Weights of a small transformer language model.
Size: 14 layers, width 768, MLP 2048 SwiGLU, vocabulary 32768, 137M parameters.
Architecture: RMSNorm before each block, rotary positions, no biases in attention or MLP, untied embeddings, attention and MLP in parallel.
Training: a variant of Adam for these matrices, 6161 steps.
Each number is 200 + 20 x the weight over its row's rms, rounded and kept within 0 to 999. Layers, rows and columns count from 0. The size before them is the row's rms in percent of the matrix's.

# gate: layer 7 MLP gate, 2048x768, rms 0.0201, rows 799-804, columns 0-191
# up: layer 7 MLP up, 2048x768, rms 0.0193, rows 799-804, columns 0-191
# down: layer 7 MLP down (transposed), 2048x768, rms 0.0147, rows 799-803, columns 0-191
gate799,093,191,251,179,168,216,196,200,231,215,195,213,171,202,193,223,202,212,243,191,171,197,210,182,199,197,206,168,183,193,195,175,155,217,212,235,236,189,207,199,257,226,214,209,233,171,230,227,190,170,179,217,180,191,174,168,202,207,202,176,185,197,245,196,201,201,203,202,221,175,181,237,219,201,159,255,239,207,197,215,176,222,220,241,166,164,177,192,181,199,185,184,191,201,158,205,203,237,209,172,188,229,189,196,162,214,203,180,200,188,217,178,170,185,200,228,201,222,234,207,183,241,177,181,214,176,239,188,217,180,203,211,177,194,198,209,232,225,229,180,178,204,214,191,175,201,185,215,192,189,190,209,226,212,226,199,184,208,187,206,212,182,242,218,202,204,169,188,189,226,149,198,199,178,199,199,162,214,207,183,176,202,177,232,192,198,204,192,176,205,211,192,196
up799,098,230,199,194,198,203,168,184,213,187,180,191,183,220,226,166,238,197,250,197,203,230,171,228,219,223,205,160,221,222,190,181,201,219,191,223,196,208,199,212,210,216,213,241,205,184,230,215,205,201,205,208,187,214,246,236,230,262,253,202,191,153,186,231,188,205,208,206,237,171,184,205,230,205,217,205,227,203,172,189,184,204,215,219,205,197,235,215,185,196,201,181,203,203,213,153,190,178,206,186,187,163,207,214,213,194,183,190,188,225,188,203,155,216,208,206,215,172,225,202,221,165,219,175,220,205,215,209,179,203,201,238,198,173,208,213,183,217,192,213,193,175,244,200,201,235,186,211,218,216,228,203,176,209,193,198,202,183,163,204,220,180,232,237,203,212,223,221,201,201,200,215,165,157,238,209,217,240,196,200,193,176,216,158,218,200,189,174,197,200,210,168,222
down799,098,219,191,235,205,222,202,229,213,181,219,241,203,169,183,203,190,203,198,242,190,200,184,225,186,210,215,196,179,243,178,188,180,191,216,177,223,179,204,157,206,177,198,204,216,195,172,209,178,185,209,191,189,180,213,219,208,215,239,207,197,204,179,199,196,204,247,216,196,241,186,241,180,202,215,165,205,175,217,187,201,237,202,224,204,187,184,199,209,210,200,200,200,185,165,206,186,220,178,199,196,189,195,227,213,174,204,218,196,187,218,212,193,205,233,179,172,210,205,170,196,181,192,156,166,170,208,204,157,220,183,204,223,204,192,203,216,203,210,177,200,218,204,158,197,195,205,209,212,206,201,218,192,193,217,183,222,233,242,180,213,220,198,220,200,219,197,192,207,186,199,201,203,181,187,220,242,177,171,220,206,222,201,219,196,207,237,185,201,185,199,199,239
gate800,106,210,198,172,177,230,186,206,185,202,186,187,183,206,215,225,178,195,209,193,152,192,209,211,221,208,201,173,192,211,196,212,191,167,223,198,170,202,183,238,176,187,216,180,196,215,154,162,218,208,186,199,184,232,173,218,215,143,203,239,188,200,202,206,206,205,193,248,176,168,198,199,175,184,187,233,208,186,189,182,207,212,194,183,193,197,209,202,210,209,166,218,138,186,187,223,138,205,192,221,224,171,193,190,179,190,199,214,181,217,206,176,218,183,215,223,197,230,182,179,193,219,219,212,194,182,195,200,208,168,187,198,193,202,183,168,208,194,196,193,224,240,222,207,183,227,209,169,233,203,187,225,185,214,232,163,208,192,206,186,181,169,207,197,167,200,183,197,202,183,212,219,176,203,192,203,181,205,219,218,220,220,180,201,198,170,188,207,210,196,211,209,165
up800,103,205,217,217,224,171,211,193,210,170,198,231,204,214,189,188,210,190,199,216,205,205,210,219,199,172,189,228,212,187,242,201,196,163,230,173,212,188,185,218,200,185,192,190,193,157,168,194,189,217,180,197,216,211,242,199,199,225,182,159,196,182,168,199,218,196,170,216,188,212,231,170,195,191,216,211,193,170,238,225,198,219,206,177,209,172,197,185,248,206,203,234,261,222,224,202,200,178,190,192,197,209,195,173,233,224,227,227,218,217,194,192,173,205,193,233,204,201,201,223,203,230,197,189,202,194,208,180,215,197,203,205,232,188,201,180,208,202,195,214,153,207,166,181,223,179,212,200,203,209,202,184,173,182,221,208,225,198,237,234,223,207,185,193,186,198,156,230,212,226,212,207,168,226,225,177,180,206,209,217,209,230,203,159,195,201,217,213,173,210,180,170,216
down800,102,193,198,197,182,220,227,187,216,208,180,236,197,215,198,182,202,216,217,210,225,225,205,184,221,221,217,221,185,216,199,187,180,197,244,186,161,195,150,199,227,210,199,221,167,214,191,223,261,206,176,230,202,226,201,184,213,175,205,218,193,158,224,184,163,164,194,197,176,210,218,202,196,160,192,207,185,195,235,242,217,243,205,209,235,176,200,192,193,208,203,205,170,214,196,207,206,208,212,175,179,152,174,191,188,199,212,190,156,195,187,207,163,177,199,184,204,224,233,166,215,199,206,187,214,217,160,178,168,200,177,189,161,178,229,220,178,200,159,222,216,216,220,180,192,193,218,247,230,169,171,198,209,199,215,181,212,231,174,185,222,206,204,196,194,197,183,196,205,177,234,215,201,190,182,185,182,178,192,185,218,200,219,163,202,203,213,204,181,178,175,197,202
gate801,097,169,211,222,207,243,234,198,227,248,225,214,209,180,206,192,208,185,205,233,190,220,211,218,232,196,235,186,208,221,208,229,211,178,214,175,177,200,198,236,219,222,196,194,181,212,191,198,158,194,244,206,175,216,210,200,184,187,206,179,239,202,232,198,207,226,190,199,201,167,194,205,175,216,203,212,245,198,193,223,196,190,232,181,198,177,213,188,191,178,224,213,167,228,220,221,176,206,182,198,205,208,191,184,208,173,187,224,187,232,186,186,171,192,203,206,169,189,213,197,217,186,208,199,216,215,201,214,210,200,200,240,197,193,181,176,205,205,187,196,207,206,168,221,199,208,176,200,207,203,220,234,180,212,189,194,181,204,198,206,197,198,234,219,188,194,199,188,190,195,214,216,214,172,215,173,210,217,204,228,181,210,215,222,209,209,213,207,178,132,204,205,197
up801,101,242,186,209,212,198,196,198,177,184,202,243,243,181,179,185,215,172,204,186,174,183,228,191,212,201,185,203,169,211,185,213,222,210,193,218,204,181,216,204,183,195,201,209,219,195,179,188,198,211,207,201,231,225,190,184,194,182,203,201,209,230,203,170,185,209,213,198,225,226,192,201,218,213,197,203,209,181,202,227,214,193,198,235,157,181,218,211,220,210,205,215,196,186,192,197,160,186,206,181,162,221,205,213,259,196,191,176,181,190,172,177,229,196,219,208,226,241,235,221,212,157,163,177,232,183,180,187,218,195,180,215,182,213,213,214,205,219,205,230,178,201,201,195,184,175,222,219,224,206,178,168,181,189,195,219,198,236,195,204,145,193,184,181,233,190,220,212,197,229,251,210,202,194,214,197,161,203,233,212,213,207,223,218,211,231,207,217,199,166,222,206,240
down801,101,187,221,183,209,189,196,204,225,205,172,188,243,180,203,185,224,195,191,203,167,210,203,170,220,197,165,214,177,177,207,188,209,201,229,197,201,186,187,233,197,240,207,180,225,214,200,181,207,219,203,199,219,234,220,202,219,194,230,181,195,202,206,210,195,218,145,226,221,225,226,171,174,218,190,224,220,184,201,199,194,174,188,172,165,221,210,201,207,197,208,254,170,211,199,231,180,209,198,183,172,199,200,201,181,209,188,171,183,204,222,173,205,191,247,221,156,219,205,199,204,201,202,160,237,189,195,209,190,219,179,213,150,190,209,185,241,229,182,207,193,209,220,250,187,204,221,212,230,214,210,173,201,225,233,229,182,210,232,189,201,198,177,226,224,176,191,208,206,170,195,227,192,191,235,171,200,189,208,192,195,219,185,197,171,221,248,221,209,139,199,199,219
gate802,094,204,222,202,212,193,207,189,193,194,193,201,223,164,195,198,217,189,229,228,214,214,218,178,219,177,228,170,183,204,197,225,182,216,236,187,172,215,216,220,199,214,230,185,203,215,156,207,226,201,202,211,212,203,204,205,202,220,233,202,168,216,215,171,233,195,244,173,207,228,197,196,140,194,190,210,238,247,197,178,205,242,195,199,174,173,181,201,182,211,218,198,199,212,163,173,187,250,196,207,219,218,193,158,174,193,185,199,196,201,176,200,197,247,200,179,211,223,223,209,188,230,196,164,216,171,215,200,218,179,211,217,201,167,192,165,200,231,211,190,212,229,222,231,213,178,210,186,178,206,195,218,210,249,206,245,195,219,173,197,167,190,191,220,228,181,256,209,201,240,194,199,205,200,233,178,234,226,205,208,198,214,211,188,237,206,241,199,196,207,179,201,227
up802,096,171,181,233,175,182,207,221,183,162,195,212,188,182,248,238,162,201,198,238,206,203,215,169,211,192,172,230,224,221,216,188,203,197,177,189,204,188,207,203,190,221,233,182,233,213,210,221,180,229,188,217,237,216,222,216,201,194,196,189,206,216,216,239,194,160,218,193,214,180,223,184,174,184,204,197,195,171,205,198,172,210,219,221,184,227,194,226,190,203,201,170,190,184,206,194,229,214,180,214,193,204,225,201,238,178,200,203,185,224,173,224,202,153,167,215,203,207,219,232,211,234,180,176,160,213,162,180,194,220,169,197,215,219,201,186,206,175,195,210,157,236,171,229,196,188,179,217,208,207,220,170,218,163,233,199,185,196,216,287,196,200,208,179,188,171,218,212,239,201,205,187,176,217,217,215,214,204,179,183,205,206,168,198,199,205,196,198,189,214,191,192,201
down802,098,181,208,216,187,226,214,225,181,168,203,215,171,200,193,199,182,204,194,169,191,195,204,219,201,194,191,203,214,213,189,219,201,222,202,172,207,207,182,211,218,187,200,233,198,189,194,189,214,198,220,179,240,219,207,228,198,233,188,220,176,204,221,216,193,176,159,183,210,186,209,143,185,173,173,155,204,203,192,184,191,180,203,206,208,197,166,199,220,194,227,195,174,193,232,184,206,218,202,206,192,178,198,199,219,174,181,194,192,213,226,172,214,207,218,177,218,199,175,179,203,189,195,185,185,203,191,199,188,191,210,270,194,227,203,258,180,224,241,168,187,226,210,165,205,231,217,179,202,203,196,225,236,189,205,186,188,215,178,183,181,195,200,217,222,254,200,161,208,151,200,200,219,196,224,201,214,199,182,193,217,183,124,207,169,190,194,180,194,196,198,193,172
gate803,098,204,221,186,220,212,213,212,192,161,170,188,206,213,201,186,174,225,181,194,208,226,203,201,206,179,212,189,193,201,217,194,168,229,210,191,215,184,176,219,174,197,228,208,187,197,247,187,195,210,168,176,191,189,206,182,209,204,208,183,200,191,180,196,184,205,204,212,201,227,242,208,192,205,179,174,223,205,230,196,174,190,180,225,195,220,195,201,215,180,180,196,202,197,184,238,212,201,211,186,177,176,200,182,178,203,198,199,217,216,198,215,189,208,240,224,201,220,187,226,203,191,211,236,166,221,196,176,223,186,202,212,191,196,228,182,210,215,202,194,176,205,207,218,219,185,210,196,174,206,193,236,216,168,181,241,224,224,191,174,184,196,198,208,208,213,211,171,196,215,182,224,196,208,199,205,176,200,208,221,246,194,197,199,211,198,226,218,206,176,190,190,163
up803,093,183,153,219,174,204,174,214,187,212,199,181,205,179,241,236,223,228,200,230,195,196,242,198,230,198,167,182,193,193,165,196,204,189,185,163,185,199,203,156,182,202,184,195,213,213,200,162,183,163,198,181,185,185,209,222,192,225,218,211,211,195,188,215,211,222,218,199,223,192,207,194,189,204,219,185,207,169,223,175,198,192,181,226,228,218,160,217,192,172,178,206,232,183,211,215,192,214,184,232,205,187,184,172,194,161,194,199,243,173,218,194,196,215,198,181,198,193,193,227,203,193,213,199,196,221,187,215,199,191,242,206,204,229,194,212,177,205,222,186,161,193,151,214,213,166,187,209,203,217,198,197,194,192,210,180,192,174,242,241,196,196,193,215,245,192,169,231,218,192,176,179,216,221,183,196,181,190,202,178,222,184,221,184,228,219,204,193,223,194,237,186,204
down803,093,176,183,223,232,213,201,185,207,212,200,215,173,206,200,206,173,187,197,162,252,206,202,219,166,197,209,225,194,202,200,214,208,227,187,201,182,237,168,201,217,201,219,210,204,205,225,213,197,233,193,163,209,178,168,244,191,182,197,174,174,213,238,173,186,221,204,165,195,180,210,189,219,178,170,213,202,198,172,212,196,184,242,208,191,186,198,174,197,183,201,213,205,205,205,212,209,198,217,183,192,224,198,213,168,170,217,201,144,199,217,194,196,172,222,204,209,196,168,206,210,206,184,215,201,206,186,208,182,243,190,179,200,191,197,203,175,187,186,212,180,156,192,170,212,206,204,232,196,214,180,195,183,192,171,211,229,214,198,212,170,197,197,180,165,237,229,193,200,196,179,164,208,168,208,234,181,199,215,202,186,191,183,220,169,229,205,226,188,177,145,187,177
gate804,094,175,184,179,204,223,207,225,208,168,185,216,222,230,226,227,159,205,203,202,190,208,200,189,183,207,197,196,185,196,197,228,170,200,185,179,200,208,200,192,234,219,188,181,179,217,197,236,212,242,198,165,198,201,193,154,206,188,217,208,216,194,197,177,191,173,214,165,228,192,218,203,225,216,254,195,195,228,226,216,165,180,196,220,194,232,207,204,191,194,225,229,237,209,207,201,197,201,204,198,214,188,199,211,219,194,208,236,206,221,214,187,226,189,187,169,220,215,240,200,200,230,228,211,221,198,212,214,219,179,190,182,201,213,213,263,168,190,207,229,204,232,180,198,222,205,208,199,206,195,191,175,183,238,200,202,233,196,164,199,180,180,179,213,190,209,230,214,198,211,216,192,190,186,166,173,204,184,194,155,229,192,196,185,212,204,220,193,195,211,228,192,207
up804,096,224,208,198,177,195,195,167,161,203,193,187,206,224,209,214,196,193,191,191,210,184,221,233,214,217,216,175,231,141,227,186,191,238,226,198,220,159,177,218,190,177,187,183,215,191,208,181,235,179,207,192,190,202,182,215,205,214,181,217,209,214,180,217,225,195,190,214,218,181,180,196,172,180,224,229,201,207,183,201,199,180,201,242,196,202,189,238,220,216,204,212,208,203,212,184,183,248,206,188,201,232,202,183,190,193,214,221,173,226,200,166,196,190,199,218,238,217,198,189,235,221,181,220,202,227,208,199,233,188,199,214,212,217,175,193,187,182,207,171,193,219,176,216,222,244,194,189,247,166,157,169,209,199,179,215,205,210,191,208,164,200,206,197,216,195,205,193,173,237,202,201,203,220,221,213,164,235,199,201,181,205,207,203,220,214,207,212,182,237,217,207,172